Weights of a small transformer language model: 4 heads of 64.
Each number is 500 + 40 x the weight over its row's rms, rounded and kept within 0 to 999. Layers, rows and columns count from 0. Numbers have three digits each. The size before them is the row's rms in percent of the matrix's.

# layer 5 attention query, 256x224, rms 0.0845, rows 57-114, columns 112-167
101:510442459531467492411494472508503525453464513478473493569499460470491432522436490512499554514477533455459500513416558441510558555454470529500556428429480495465506514459
102:465487546506524440502485433509562523560539408498585526567512533546544538479495501449481481576423498542445452554530558425504450534514501489468467490512544503474492464493
109:530502554525562490543468569570576524477504446438585524483455495498550423517470535564498507441544539548495423529587493520519477516489597519485542536503544456533458480450
096:463533559475548544498485510511556541436485464516493541506517498454489485520589539487466489572492527501517475485506469533468489512474545478493558527509532436529502530450
102:490451468447526529511497413461468466462472491487523460488467528551387482499470542455521555517431481468452565508475480518442553486486447524534496498480504526516504500505
106:473458439523483467513474461533482467492482502546448516527533505497486520530568555437583440564480465418502460460544490433451495530539523428502463496505482553503430448548
113:494525538462523561531487495451455527500526495487498528476557452480484467555444505564418437504447500466450514461464523484520463503476512496461590552518522527489433534495
045:535517513551532462474664502497496483499479519520484446559431468517530470440518465540480504449571477532512542531489507503501519554483479534511445499518471489587585477455
043:482567464432469486467481560485411505461503438493502540502470491499500462510495498570494462521474433512486446458435521516621487502540550492568564529477447539532458494483
044:472528462467449544537499440462478605555466483540544474424422489453475522486525542467505572499462453465513469561565497466470510535497531493457542496531454482508488442459
047:511440470486515539511570460500519497494549565536533513473466488480536454474501546534460596578512570432517563444520548472451503570482433431520522545572493452557507511440
053:491547496508473476513546551517603457504596495482492488530464479540465470476500521500508437531586511487529533531460533482539522506508511452491516532455452541512514497527
050:465555496532467425509496590482508467511498454524471517483470542541486475477550499466479466532442513457454534609508446478555529459491498528530525556464504531473479560553
057:496498491533526477511510472507562480468552443505558524525462505513464457542509427516514437489575519507547581489505478515502558427454486473473495458479491504514470482506
049:464497495503507517412492532478512464522525465516519496499466551526507419470591478503433397487601513559548485550523528542535488534526500449470533507522507552570470483540
051:496425425534592471576563466548536493465496549526520409528512536462499549575454521588544501520505534442450388438452494507519493479463476473508519459524459453453494387502
069:508540508508509505465506488471576463481584448521547547522469557511475448528456446475532457509589504556576562509530493506481474510479460476430535465466498557498431444468
053:508504506475498496532488491528446523459476511522516389509532487485501531485501561564542568457437560448412428508520511522533506509496510514553484459480480460529587517540
060:496447483490467493463507520506519480466522514551506490530528566591490463523492451468568422478495531507470498528498508537462471491433546436479537502477411504458493498463
053:526534504564485462494438480569497482560490486590524529539507523480572512499516516500480485537443471532479446500455513470560479499506485512507574554438488492387470552494
069:573427477492508441536580516584448542560482477511447467535518509471524466488474522483465562496498493471493602530495530460548491471480496513498461533547509477463531482524
068:511496488448418523444499508532478531491542473471526513521546459522533481495530473518417473541496481498569520499450551451528454485554529522503508494455532469468423589507
056:487543494485454558487397486426465450503477443506565486584523480520524522438586484502497531485493485495475398447534481472527488531584566431498461504484487480519474529525
087:502570513514426516525488546572477520543438471454481551488545496489488484533503459448499511484410480569516540545507521483526482433443479604510549630446555554434489528476
055:588451510460415515512446562554505538507420388465497465492513463500515491478489523514545504450475496474508462558502543542523485385510519582517508595451499476474533523501
091:472474517521548465500516477512515441525555457505555526518411506539490448484534473522464425549556526456538489467436508487464500583537540423508444418585491479548527425475
062:459541546514520534467473461485536516472550476448469565498471565459447514490571496499494501513537501520492576408543456519463433516495442460532484425505505575455513462551
077:432490564493575471461487458435498492513588536512442459511434482540530484498497524482480478560549558511492520446496479614443484570534502403489498435559461475584494502500
089:452565491524493477527551489511484497550495526523554560526520519530476418560496412481461442467469510558490483519421533455538495512533491509510466620559521552494494542455
102:570484539520429485491503514488529430501540433450504516562446485420479486464488550543456523539503514425593560519526556509469477522473487474490450423507460476499508518450
117:421576535573475471428432468520501533481556444486533500502507546544550476531509565554469451504599513457417559501538456557474450521568506535493485429462528509450449525520
116:485455463501425427553572498491468621516513435515440525499503565536499463498489551455511479511529516507519510498465436563420506502516485507478498553462528516453439502522
117:569476491488525536486507528545460538560543481515511532545516505515542516515419519536451430440557537480467458459425521506557472569446472577515533552489547479508529522505
115:494492487485606524468487532478520541541510442447489556535540495496469511502481496430472500530470471484483401490517541482529507501510453487536427482550500449420529529451
117:483468539555402495566484465478534456480490544496454595489511578520490447498405433444556433546513504483436464518462428499448543504473514543477540532508478450545491542494
119:393453473500510521472441514514466556490497452516467430508517445496551475517481531488522497572467450483446503487513542499557493519516545570450451536429498566498480447503
118:521480513468494516420543490479570489495430437509513533481476536516581425543540542495515542530471463547517519530488512523410461465500449521548435528532514534580541448483
125:479508486523523446559457542470475527505515442560504556550511475528484542509474505529510446467477463468489551542490454517437537561480563467497553541522450547514491504538
112:512485538452665530475515539511460453448491493560494457551525502518511498508487528430546430525498473423476470517492460436535526487551511550536400491434487518477589407506
122:522561503498569489412524473491552451462513517465466500495443449449530467513497509578525543501476517471498426458521514472504491535562549505482510489460533559511527572558
117:494541520424552492551427572448485515515488496464420525494451527488493469513486472513612478502464484530400456525545474583534508525512465502528492479519411485528455491455
117:416389500512471517437529492550507472506509505560491523438551518528507485484451496468413477408492424553502543479492536501468577502519525441547481434478564528477464497550
121:494527590567502540537531503524524493473558531518538519474511498520452553462470585517483510445516515543475492601495588476502475490508556466505500629494468518461503521482
117:483508488526507429512560495481506486479512545507483437504478570452451514486505525520517464518513498529554487463536508566509499460405420489432429567459437515442512503475
120:540567485505506497510511587505495483508558469514503446486551531495539552581559528448417485476544535509511477564535516516543554486474518519529467521545530457583513507469
122:453542521457536508558495545537511447530474537578513456497485486519519512518494516518498516464496605501468427487521509531549454499482552472501500488464537530506514486474
121:442474493520510470517510504483533476477484533498478438535507546610511436535509508496488552505520555444562440515470482538487475509514530537555458563584447518494445515483
117:501527537535516571473527533496533457530422536514471448523567414454489497470494527508406465486486511541530443512490528455544440438532458482523534578508438492462548529461
123:522523518537543398524535431430501525470495481516485537551449509482437491433434485474461535508458462494512517522539510432518479491535458441506502529492539481546533441559
116:517524514519502489452503466524457538494559550465469456489533473486449563515515534513538430493544473459486526484503490511508508442453479534495530561465576550570509605510
119:429482488508535536533565524386532465457541519468487552461440445488443483470602528571501486538471443486518480536502522489520520494453470549520489550487589508499477427490
117:435535476533536530508521506521450516395484554400508552507514501550529498469485465505502569532549518462443500478478521423438556477470565533534506530524458556489532498481
118:501481520520480452458548456488549469440514461568464520522510504429469583549459607568502450552530474453526438495479545474449482500576413472469517484408489450431527406469
118:437494527503493514503467493456509499430565437412484500535454548495540504490446472548459520508482552499456517427525538463412518512525464559583454479522532543467518516494
117:501545591513548537479564501504509534479556484506502527528550538551483440458561464489493463487514457427552534463492484518487563477510487483425486553475505541535434491490
117:505525502531438474527429481503553493539422456541500485561475531513503491499459517508532547519464420441488580488502468480490579475518538475529517513523517459514562492539
121:502498517547540452469468467476473552544407493512473470570505514522500545537503474571514499478470536443478481558474490511485422507506504497540416526447580492519514565402
116:418526444455538514539553494507488481561461525513517510528535521502461533487441492522451477479536416430482463498478488540541521498532514534427460476514516510436523506518
# layer 5 attention key, 256x224, rms 0.0918, rows 57-114, columns 112-167
097:549526546494527518442537474532477468508503486498458468577500534456563476442508562488519526506522447547551485544512526502487540527495500544471500503494460547445527495492
093:448457524546521427456510498499449535477446525483530493560508429465551590478527525520517515524459454575495508418534471440548481555445485535450503463436459523456440480467
090:550513463583456487554534491499455456518450529507521470485520469524463494514531514444568458523592528525517476507532513479468464443438446465548492478542547446496427593534
088:454518495482473595449486506522577477544539498483468576517499547529540436566556538512460450548502532464510491476484517488519463476398503520501455473466509575495487481534
085:557357576441546455509551472579549507513507459567482527513503495591482561477507492478501458528492522539505445494569472456493529549490541512394483521540523393496457476529
090:563487473460537532486454556518500576484506543492548563470485510558501548509529529575525470451487568494483510551452604519475527539468453459499483429503507489527480537475
098:493534505563502505497520494546459504538537509476481557442551548493521466487455482443481446504445519551478507568583444525454572519502610395515483502499472512525486468484
043:457531541481451508490400544535530549511450476569541575575543514515425513500452538428501482513454483548481460505514484438509489436557505480474535488459506450421487536492
041:513497482551533521509496539508563524539471478534461496523552493495497535503557538500492498538498506536482533506535510474507481567534400476365511487518570522435486574456
045:487478511544556461494445471533509391479471544448528531509549505475493490446484514486499515451575450462526474519455508569517491522477489419590510517487529482555470505551
045:477476513512560462520451503489475405514479483446484515562522431524495496475555506534471459413487417535492485514520387492445459493571528484477406482479514586552563560496
047:459569498507495503486496468474505563550492513557615543466494456506497477477487490445466512490497505508482472473480482550422474520506439495519466470585478547456463478508
050:539440510477560518529437457504489574521450512510493475527540535417555568442511533534480491501534542487546493487510524510542492513481454535495473486536468474527457454426
050:486491463483480498456514529499481500581532506550486434496579518506534444460544554466509428509472491548439409549528478461472424524453448451509572553505502547436573494518
051:538502532487502447590505488475500482507466565490486480409557540476531502537493499556452568524468461506464548516499520447578520463480448505504467539504463430418571553490
049:505480552407486561465414575457482599525548454495512573484493411496534454465537468463532475504479511552537506541562521440437478514496455529468522472495521512537458495544
054:491504523492497463483505452488502496518513584558468439489511462531506472500486514576500472532450476535427499571536479469560454503495458460596504505509458470450561543454
059:524433516491508494503534503434490521531537502462449514532458501455559508459573494435465474462469463521492492523446459449434482486523487485430573520498513501481466440480
054:538493513470457449498397499484505493494482519422477525498514434523489469494500512517465493513475439541482559629528485465543481476437459458504489512499521458519562542555
057:464537503492453482554449516440541452468528500483531511428494457495425496551560546482543564499523520511456495533506444472516502459512504428471503475518541537550445476467
076:467546525480445518441459493558502477554531415553474532494550503528533515448501443524512488531445464554529460509518541461484517444527488551511489522426501502478403502515
066:460520499523541495511490495468532531515474524513475524492463491471443524503391520580471549490462503534500500508495489529491502494429431544572505533452530520490552479439
060:467530536548560434530538456478567576536563489490469527524414502468523554507504540433448541468548514526501529501442466450520500450473571587445540485534544513495425414493
055:504476476524434414488551501509460461407400500538466484550499459543446563537471499485495517534504506455509466480480485487485517536519523445508505508507503500473553598495
062:486519491502427511498526553499455540495499478426534548510472575471547566459486559450474537459387488554454493495497551473515456473469522606460503537425530464569477511478
072:483502507515473524486526514479465522533528475502538513480488570516495550539481536443493540442390469587502479523478486460522475493503521619487513526466537483558477515489
084:506540501471513511489556505554507503543515510476549483438438542509513475496567475512458466493582497476469438471493489512522497514523580484468463443574499531497490469496
105:502528479395553527539439497424550491526586491493518493488489457430511483485499562516516489518491500468512540516580481519452469567493443469469488456463488515498496455492
091:446531520538506482504505506483556447526537457519458516535533380547531424514493452547477437539571528448506531442473435547548528514479472443519512533580478521465483528504
121:490516486468467532521566532525530444504491490485465590584496443443518492519453489428493439477575476497534476490531499548518485521468462461494612488536455495483535515467
108:473522546542471432455425496488577453506535461557501539567474491545459521467467527550460518485517504456559516503543472469542444473540483522590458411500510531504505501589
125:408486514453449402511528508375489540503470442514524460477523453533466470528534539497422506503481455526519526533517447554466507515546505458486525510484454519534504501466
123:518426448450469467520529499468486475529441485495472502439613522525521517541555432409528482585517579481448475431461502503477474481477486546525491502518567527478599544466
118:565498478487529433465506566435474475524475449494495560559537520479575477436516436475459444480474482437506468490483513488541504486521501510527495582491531527420497401487
128:499555476541511509555464456504523480506562557466442522455522457534501531479515451459466466523549421547397498463508440488471480599516516506445473510518516502571482475472
131:539553477468506492543459481525453520549455558494509436524490396472567502560419495375468475509543505450550501515540518534478488501517493485491489518516511513498457497518
127:533410525509520448511618508457500476475527493547497495486431481454463482572526428514451441547521431470562411473468428505461502482474521462525499500459564565524492462477
128:494519484507533458492472533545493515470531529530491546451433518600491533439469541481526497472486526478488454473558550451555556509456479504469534461500505525476526465539
124:492502490514554531526552508483544470532452506537489518516559406468469515544430490449504482529558482472569535510555524502481499480550542538569497544532536417496459558505
124:537435481466565494538592526519523501511475529519589535497484451562540512471480519553499509524512583491521542408504512543521480523550520471535440517565538539501431535589
127:491495530544517511516469486484510626457509379469525526463542519495457570504555459511514463550455541462503459469519433497507491486454464537488413478452415447483506446582
127:467502536540563424377509548456473553453521463564476533525565610538510574404482504474427492462559385512504506507415473535490510515502550459552519457453498476480504508427
128:548544542506474585570579491537433533429537448604513476494503541479471501486447478454420532461438509518450588483499521541487513486573529507584536574514506526481463522425
132:570497523483519476405510464493543478547553511501519471447461515431447486533490506537518540513539519502498472417540497477489555513456443491525453552512513442452529504526
127:535498510496553446520492487482447459434455557515549469457461524444490490509510454459402461452570474476502453438419559498532505451511519502539512468521491565521482452477
123:484501486428581486550569514546513483477523447519507467520626534506500535524530458497499439462453489462542494511489495567535514453544497526585504459532544480534475495567
127:579498430507488459477496540494523500402437485498439499465446514504464450480450522508496473432533471526492429442465467518466491421507482493472411525495496514503538529496
123:470484526479492516479503505431523463489522538483465518465526519482542504423444537510467479489499509477544512470517477429543514446430523491508572496506431521463471550478
121:451497486535516491542500440491595579456501463448457494515461482439456450445522455426501509525490446426518521470526615487453460560540499512500537476479585507480523459517
119:506495581609526576467505441546523456453449464548489471437523489499526449485489472556495542494469570570621548519399478487468551517532567518445420569430526547455485528458
124:483538528498484528577596498478531512513503620448438519448539472509530453435581461508472465501482489557545462522526503507486561498481508459555470508553509485470488466491
123:458477548476557459507480517505500510562501543508478512484511554547479468455504446382530486470527509421573521514492455489537545486493483482483436550519539544482508436482
121:536466462476499466437525535498565515499557491568452467447553474526459527506560517507504550483521456437387486460497548574474503521474500487463535479443489512406426492503
125:456463568474474455546475464491500542434504453526513442452566478474491459496459445518444511465480429557465519457514517434516480512530486497444508424558568466564459510486
122:436571475508518501501498480507553492481538499537500424459527527543511499513552499470483582509560483496502488399499495499502470509528513495472519496453419517454476454507
121:495515542460506439460533521519566478448450528511495557565455508495462512546532482486533487439530482526484617486460539443467541569532529485481539548459493487475502438511
126:461444536493511436496483508521474492417460505527455416547503476521468499535530487498532506462486468445511494538520453450492543529466552469556503506455595535424494533492
125:495583478540530468466491454501564496555552475523518483557492501469466504526518494584547497593518488417471520457490536567512564528528474502524457488411451502564442512439
# layer 5 attention value, 256x224, rms 0.166, rows 0-63, columns 112-167
065:511487483567459485479533433522478568466536532480515519533516567561471490512484438485510485519488535506562459550547468563497459470508492487587527478469475543532397466459
066:487540490503476526442491494488407424524548535516552553606523465496596555471500453474581469423507547536522496508502568494446458484498514496513455517481501485544485534450
062:478548444475522465489539458528432550442518506572515508519430480505494537513473502499468489587467522516504421450491562484550483453462550499480530522490458477561477491523
062:464522482477507455487547465587487464461452543495611440501558450495429523553543474433472560449496513452540513538471536399558424505489529492521500494510475509557486540446
068:448565537553444455469499482543593567526503476504526462504505433412503494514531471432417541480571497568461521487506497520459548552521568470550533497448502473520515546521
073:460457448469496542444503462501503448552529416533447554499459495583510449448502490422545537512517547486430491503520571505539455526459475464503488478501441513482414498535
066:487434545462512595543560499494462550487483460464514559491517470613510439500428515491498520518453481512528559461476457500548472502435456510430530507479481534523571503458
064:528470518507505416508465469491507516468528484487534462522499554475474560535523551526518487425503503435540502530546445540468537518401460508549544566574432459495555565496
073:498503493445467584493450529467560490589447490452455475436502541478468534489529524498475473476504478465513544541481371440465503570461536552497478485490561538494555543534
067:497503508516410470505509496544618528563481465488517513486510579483543481515512468564578524459512427503513432521529548512496497519595489528471509485501510489568511441527
065:481519428470504522521477483513541527471483502445448559471503547455515511512479542511539498482478557478518458521495486536498523474484567520513380440472493548515504520466
065:495466445579474540563595526507543503506495556535520550479474468480558423540489556482461583546517468498525473511477551485548469488479567462491475523469529549488529504543
066:493505531477548466580534465506494556480509520557522519477519534543472410513519469524487489470555480517450483441501487550442531490469444459468524499456521447541486490541
066:501467504524543513568481524557544501531531471516506485602501519481525523482444473460523486472450468477492541518462513425573583514490505601428505480469441500451523533512
069:477488483557574470543485432509457474498484533531495545462517531509488498509514478529524501492452486583486587517547492565449537468501491527535517455493437526467461530580
068:476448528510470482515472588505495489535575500496461563521463427479492466480502518478496528482428516487547511479511466505447601470497534508497408509560497534474489572463
070:492505481518564512541484476582543501438502592506549524480513553508482550340471558492529545516414539525506529474488520462494516541521420522488542582520451544514558469510
060:536524530553529516470536525459456527467453535478494420549441542581448569467472516480495503463564548514495501566481470495569565512465509538464519488566515530476519514519
071:468426527445510426473474472492525453518457487533477446454508555500602478474517475479540534497428492442456437465480482509486516500487490539440518500482514537482531511430
062:449457499571506451492461495563499531466529482502475427544474456506518482536492503485515557471525447464497525443452486436501535548527505512436568489542517525452566482467
062:526476503580493495475528417532545512541510460549542442521486483471556510526427453497538515469573457429510477577507465500534425485519496417507442469552475472556508529510
070:474562532509536468485433546563396446538504467521512468524519533546506494517528483515491506485566526469504477468396453461469503552599565492459493475573546477449518523432
073:573483520473414533449492542536446516540486533501474507566564487507482552431542438490498536455562465515476449470559489516500587535463412490554471499453472490510488480428
064:527533563499513464497431500449521482483488532547457502549457453520505560459522487509541468534532528504491491505478504517476484570524494527461535538474515499527425460530
063:508566458475470525491445485484499451459535490507513471535562522530452494473485490430529493553436426531476444560451482453444536526479523483573576561546486469546551526466
062:434523474558474406452424465495489436544521481423450525426470494564493503481551503504478488523452446574532520447507492491610543469482475534479525463474472536426464553491
065:522444551527455509504537504540487503452467434503475474434440471445472513468524526542476596570552471506507494505465470490449479477539519559435469469537475473526492555477
069:527517488476510414510557515526617514525488456466470462453472457587521522551497508475485519440525523551512462536519450426563563510462453560499492510525535481493524527475
075:497471486557558520495451504522470568464480519564520472503488491466518502498446496512480459538509480509497480466544551421587582523564426548484492515504502524535590488522
068:478507414504505511523524492523502485556506494500548570556480473553559471451493511558423421501407502514537484536517476502520564450535408572487529516452531496516411524470
063:443412474454555464558540483454470450436551553438480455502522505552457540472528522452530488505516528475479447466417572430500502536536454454449481549518508498472487519494
067:497526515559531482451464471541499506437494529555451502497499505461438486545515461549442462575548499506566472498493523536532506418527566503521486450485466522484519526480
064:514503520509579524416517509455480499522465554570580524475498535552520499474489518410488505502529460475520526519496495538522503419495537543525492499492557432505483499490
070:463592511531484517538441585487605513509477409448469480503528486475494484485529463431522554481543473544516533459482520471567474490449369420524519537524507590566436471507
066:505476412523509535558530444461521453517455506546507457488549548480451489455537471545496471518470496514527485521483482544558537576533539426474497479493463560523516516556
066:519458498544520492419546497512488491501537463436474503482554509532412481442456495495552476480451445542523538517479547534585529539512530475535469519499519480518508581527
064:502566463524440472480515552507488554516391435532561529599455562437486461527499499638445508456539502478510433472445492544464492423477509471468501544439413577518540488488
069:455509507511520476500580526478533487481538487502574540537426554459461493549517553506509421541479534517532442496554531523521451495442498533487459427504420462524508540502
068:517523482524460516518490487472450507441483432487488541504505411464569465455458499488487527507531575445502558502514439524569513550554471510529520538534461439434512455450
066:571441460481523459472542465490404500539562496419539443469466491509493505466533488458457443477493533459499467531533488463521448460527445536468465523494534515541510574510
068:452528501549524481509548615564521481468422425503473486564520518444583521559529535505515504507500550544502516501483483497449504454485443463490449463566501459494535536535
070:424534522424507534574472529533614429535480472476468528484520480461442541446543533487465463491517457474538449571428494538540561462515467534482501502572474521442508507516
059:496540493547514468481461433525540499525518487518507446573546554471526506484409498517459464531525451547526498549438562429537574474493466433447484446477458457519546498447
066:562483547494540518476516569462496479520452452528514488503486477542433447508479542499527452516474500529462545531502552448516521464544464509483500526523516545543513473483
065:453558442532473519494513566432546513515543586557555459480432515509460447511539477547491485523437547479449582427472505526505463545469501473487443482469536456488552515528
064:528405553484500506493496560443513537518508495460491467507468578479490450562472536473489478520452449465457493476500516502479448548420464517490498561461445498530418518528
067:522516494538475537460560384552510527514518467534584533499488454506463489491416540507524473482449549490480559445507411467490557453475491479569554457514455507491605484531
067:504426454566555507458498529417456507488470436436493532478504445463531437477511499534561516472532524507484503512466486484541480551517491501563500506467567526528504488462
066:469488496467422368590477490493528560490453492462442442492566425532453459566475573495466458454518519508466567485483526464523514456488586603530490471533493530486519542578
068:484497525555529536474531521439448441453530456471552491519583480446444416508442562466492458492510444442588492511498482524520474552513535452499453429487487453493544469541
069:469508520562540556488527449514540430558453494488519448489543551485505538498490559470533610525449521483522499501471538485485469507475599557511583578490501459533494481527
061:504499468511530563456526477473492530524485395492526450510475474578526448464495462437571554456515556573460514488488494545569528446542480550568540477588560459497495565508
066:466490572501507546446511461448479568432480487528531470506504485464486502472488480476482490505424465498579508503490518461477557483539484472464529562462468549444498506520
064:445550491469490512471503454510496454599517409431509528476512500532517514486535551542433503485473504484473496460487515499462470517537461422526468537496512533497474470520
072:586531441503525452493539544525576478516493535523526528448509491432456595390558553553552474498456532463477494444526426500503587505545479531562494452453536526503476482496
069:537503501511503499475466557497510454469489465500456511565510427413480464495545463555437414505474454533499557468473513526546500433533505531555475569518499527527564453581
066:485534493565543491513487414442501524454475465602482554490426479554472452521592473561551562498538460483539517503538511520557504496451513508536555474538515520509451584513
067:453500399522532496507503554510498461464572459497485526460570517435416509457500547478502494483620515502541430563470542485484477521504498522439509477535479589475505494551
065:487542491526477541462511458524584493454531466472507418468537458528497538488479442474526448532489515549531429416468507497490534452442484565516540505525509492415543379460
065:469500499485466505501490502531463546523498496530476564450504497555545542446551586464469546521475505552481480525496513492480523501380575504450500527528488495493593524468
071:579576543490509514479551507521456480559507509580497438552545483469547467573518417522612497458521472501457519497568505506482529467555517476478502475516473508511549543569
070:503526508530506533509540484434457480481553486435421542467468529484524525518497487516545493477538486396513485434515517532497458527517423504486525535508510533502504543531
069:492521564455475529498489429523555460522507506479508436434555493507566525461522471543466523494510501459522476435520523456484507523500487471463468515565524506503520547545
067:525477490487493561517522499528485505447478480481462444549488515508484472486507479508580614490435404540513511477468472471467473498459473477572452489482458510525508501524
# layer 5 attention output (transposed), 256x224, rms 0.149, rows 0-63, columns 112-167
076:461487505427491507498440455437460505511470513480520506582473490523599505532521541479537503524459553540543536517502521508513566486501479485461456492502546512571510529577
080:524471478432426468472427479462535481456488464484469474496464457486473484444483544558490579535560543464513518508466496465487506522472416509531498460501466488500493411538
076:474493485500456502481554474511519537499505488534488451516500469513520504513469430529552503454482487414456544477419478473515530475467467502538495483544551457541529508465
080:490444479527439527465498456462529562543480434519504478481460586560539481513515510509495518496539546493462480521499508556520519406492476488513464479528511474480477485444
078:477497577429463532568476480526462477484522526457419505532492572472468545480611571454507506474461469501477521523488518486413541535548503521466515504489488551550525464476
083:496529576525515445548523532470486549540532468493573437447472510451479500563602486567528488439431557503576480491498451534561526502470490427516472504556481542446510449482
070:519460451547480525467489503463535481500465534513528481452458480433498487527528473567472482582509532508599460489454489521536551495580567506484483447487444489492389514505
082:500538512539449524428529460531488528487483543497477584540500523473535497494429542482493497448441465559456531454491541516551430444491478504479450529530418473530504546609
086:515555593505524487496590525525561423480518486509540525530519532420496456490521461466461569579562493536449496473503481518485476503534540485502560532554500565517463465482
081:508517548510501505555487386490450511590445476500514513540507507493511476525465486428464513514492474530510545528458492545509527430435426512538461528474456522446493542497
078:525533503540440568508529541552467581463517492525568456527437406522512449531511552511420538540559521481505534509438485463523471540519436445527548505481475479532479549519
081:568533539455539509478499494481460558575529509527422539434543424493441539514499477480511425470501469592542525466523514504542564482530466548512549477531523457502419520513
087:492533503502468462528524534518500538523494493511486518444432490477558509483508505500495557492514425457502452515502501520516452468480499553568504499485527485416502597574
079:552555530478513536506503520463541552539437524513484561443430475534454432489464539518536429504510533559530435488502465484445430527528496453532528485513557530505574475487
082:465482529555418534519519541577437548519476599524512427466430449465520484410457567492482415461462528433478473521479510509549506500441493491409537632505486506524548502489
077:472472485529526527456499490566533534461531443517486472549596549482478621478429536501483544467490470505451493573525488501470554517527463491451515494489582463512515410552
086:492521528515540502508482519466492502593526570464494546471477412541471558439519456439473512481546524544470494484478530502480582550483472566554551506412455459496501494502
072:501458468451499489549500482488521519532444547465448576511549467513563473492491512541494479527480490473543481440503424491460497519536494488555464433554538502493477463457
078:508474462534413518588552515540500534537481553519479486514449456527520471530502487501459400477532513563467536514463514527501526435512487456498510529500482455480479516472
071:504517519534467548628433390461568459542520581493480553552501540498440544433443510446498427529523424534454556503516489568468473487473551445527482448602548497472419495496
075:550540473509538510477549460383461468466551564461448498455402481494588454499462462489458446530519582557500400464467515481491499534413503532463496528530438492450449472457
078:537485496459504568517500501483516507504575458506552518490516469535546496493501542542482480561475550417476497547504608525540463529512444510518473456511499504529482496492
087:515503467490578508626477427480501489515525560482514517529495401447528543630545544475489506475450481447456527500546472471517430496500472511459528480500438486558535512516
083:508471462508488492550482451482453509470495479439513531553483533440532468529487443471533487511492538553478441459436425522470439490445543460537497516469442460505566420456
079:506461490507491524512517502488462560464482560538465487540461430510513504524545485436531513464486541521583586507474488451455540510496561501440419474409501537482502470526
078:542532529416488569614482531508509493490470509528523462611512536485470493496480567519537513427545540467466466462457440484501520487510443501517518522460536445506507474529
079:525492533486506492489564569532478492562500432531510494471478460412516486548491498409472457457452478471478483468527490467547486471499483478509473581527523482549514387476
079:471467533559471525465616449506527496455516496537514493511515490380537502522464547534473546529492457486483542564442493497494527456479487570488501448468551547499439498441
080:503465482487506439567508451467491528571470554476494476530553527510498415532536460508466426470522503508481500524514471556490509505527516487522504463474470456501506601498
077:525462489506509520529480489420531444453497507465471503490481445424510545531508500515470559480507584550478448517535484533549512514485545480512490438524577442593521602530
078:544521468469463531478482462504535592464517498455561513430489521477520461508477472503505481469461507421506541427508496588463497497501495551492501498492486496519499504487
080:567469527532516493496509544511431542490473444463498497522473540509437474477467518485491443491433406510464429518506495532600537555461507471504530457443551399423482545418
076:464504551448478542521516490492551458457533511477506464485467452521569457492499472575509476480490480571440457460469547524537597474456473511498554544435552456490476479381
082:440454530487442506495428443565500486516493499455490485546480540531549517453466518487551503552384520504479478519512513527532508529485514480475503535557468494499428549568
078:471454549537495527428467505417481584561472510588449529474461442486532526542513531495499512507452432450486418593544544467460470501502505550501524549509490521377543537459
079:488425436475490532556518473438575545498524500598535485502522525504484422506522598471493519567501523466419532458456502510523527456485482544459495540562432432509495379451
079:544520469541507552542457559588398501537537517493563446449490464479476469560537551459540509503506521489535441530533490519506577501482522543532527474487533504481534544559
083:562519415466406499453455518533443545423476587488507502489476496582477432486540443487475483442481500535476587514469503490492558509479554441566489467456513514550473486504
082:515512522472534566476510566541482484412543495516544500532505565460534591568567484520489435493428518456542533455423513560519473464518446498506505495491495472528456537501
080:451511490555501524509506511539564458516494437446523528514510447515491433496537495512436522527566533512515568515485532500474472493492507525469495495501520444579520539539
078:509523524471432478550522464496450487605503551603504526489596494505545524517447492513509478486530491471524473535486487507484506502465482513450440495500485530505475580466
085:544557502502480493460541551487436511504460576505569443433459485570519446528477481446479561474523481480477491473491497479384485499547503515530555452557500460549535395566
072:515516489475515549532504491497521513467529488530509454391399493487425471480534524468476511481536529496459440611435470531450491563440483514474442478538488514530523458518
075:529491471551549494462560483508559464487504514463512498506467572586580482531530549464501440525521523479529557506480541521518538499459486436503529451446416558459529485555
074:565459530528460585537459485519552506518464550451544474459513501487572463567458531437519511515488458449510444499528466515530529563531563493493572526518592476475418520464
075:394469446489457581542516463578542484464511490439550494515451478516489528509488532537510472407538506508467463521426447458479537411523559499461463466516495518552513464483
079:453498484511405477485482540458546449514513575464474456569486467493500540531468473527514492470484466502451481438425544482544502523521544462453424531451530580564405498477
076:496520510491521472463442438526484521530542461497517492484522430536524531462520457457476487481523506587545488482526563517510452518535578482448550431479453532546452466542
081:495452452553505541451538431548441496522513483506448478489467516425508509538486446440498518553495402454476494496491531482454522479512436402454475560491463597509466465458
074:488466479514520418570531453470501531492531498483502512447564501553500492584483496493502482550506491491526447448483514457471471493527469550515504517479440574506491504457
080:438569496474539522577509504476503530507595484539475511548505511418522519524466528463518446560437515591458504484439521534503509560541475539517541543518505528466515473485
076:456551524542463493469487486520516525532518551485550492484522499486509440451521511551580472595417515529396625453498479532510471458403467453504533515455497495531499490545
080:499484447443370463501572506554490415566486478510479489462436426599472545549501523503519512478526473536495465480495510563408508467492446543506499429443508506528549428470
075:450519484564488510484467483516526460487444506530510514512534486523513504508514463487499545559483483488539506553476457526495522467516508476493547527538482495531509502477
089:467511475511533582493505503432461527413450495516479502479553481519435502572460497510360471533493498499593519498511446619455383505497489495518431484488471522492517477505
079:492455521479464509460530401537453452544514528536470505527530534566557431455474506457541436476457495490558416525521567442434509560533487496477486501463477408474552515507
077:439436447467486506474544581505531509464501494527421487455546504498484517539516491488452439544465495464548443463440470543549490522427454501509500477484481420467460487504
082:512472518451568490524488561441555519487488455433477508522478419572551516556537540467542519531449531556500430527504411434481441439450466572536497516555494479485474387492
077:437564482468459570541486483450482485513471435512549500512442439430463492529494518482481552567456491482512537513547463526443438537482507448495492404520504442505475472536
072:434518502523534543521493458416543482506475458510511496449453509452479560466560481509431518447498529488510452449438521436469528539567549454554512461516533535462417541499
084:455543513508445512490431550519545481493488454406482459493489443532506537494517492401465470477491515436499577442521465542531514550468461557573495487459520546562460490452
082:425471410543509500528481449507526527506459482506502444501549497586537532421495517485516525513489530559444524574525572553560486523483523495466523531526432508483464446502
079:555524419477519443490476541486381538501480444456478559558499499545475485515471551485488502508515507523484558505452556482471493494495494530508486568475501483480485412535
079:482572534571478459482495533481472491520514486523501536518542473482467468506431556527472592448609469549520441466512534541504553497475546488502504427493498481496516486512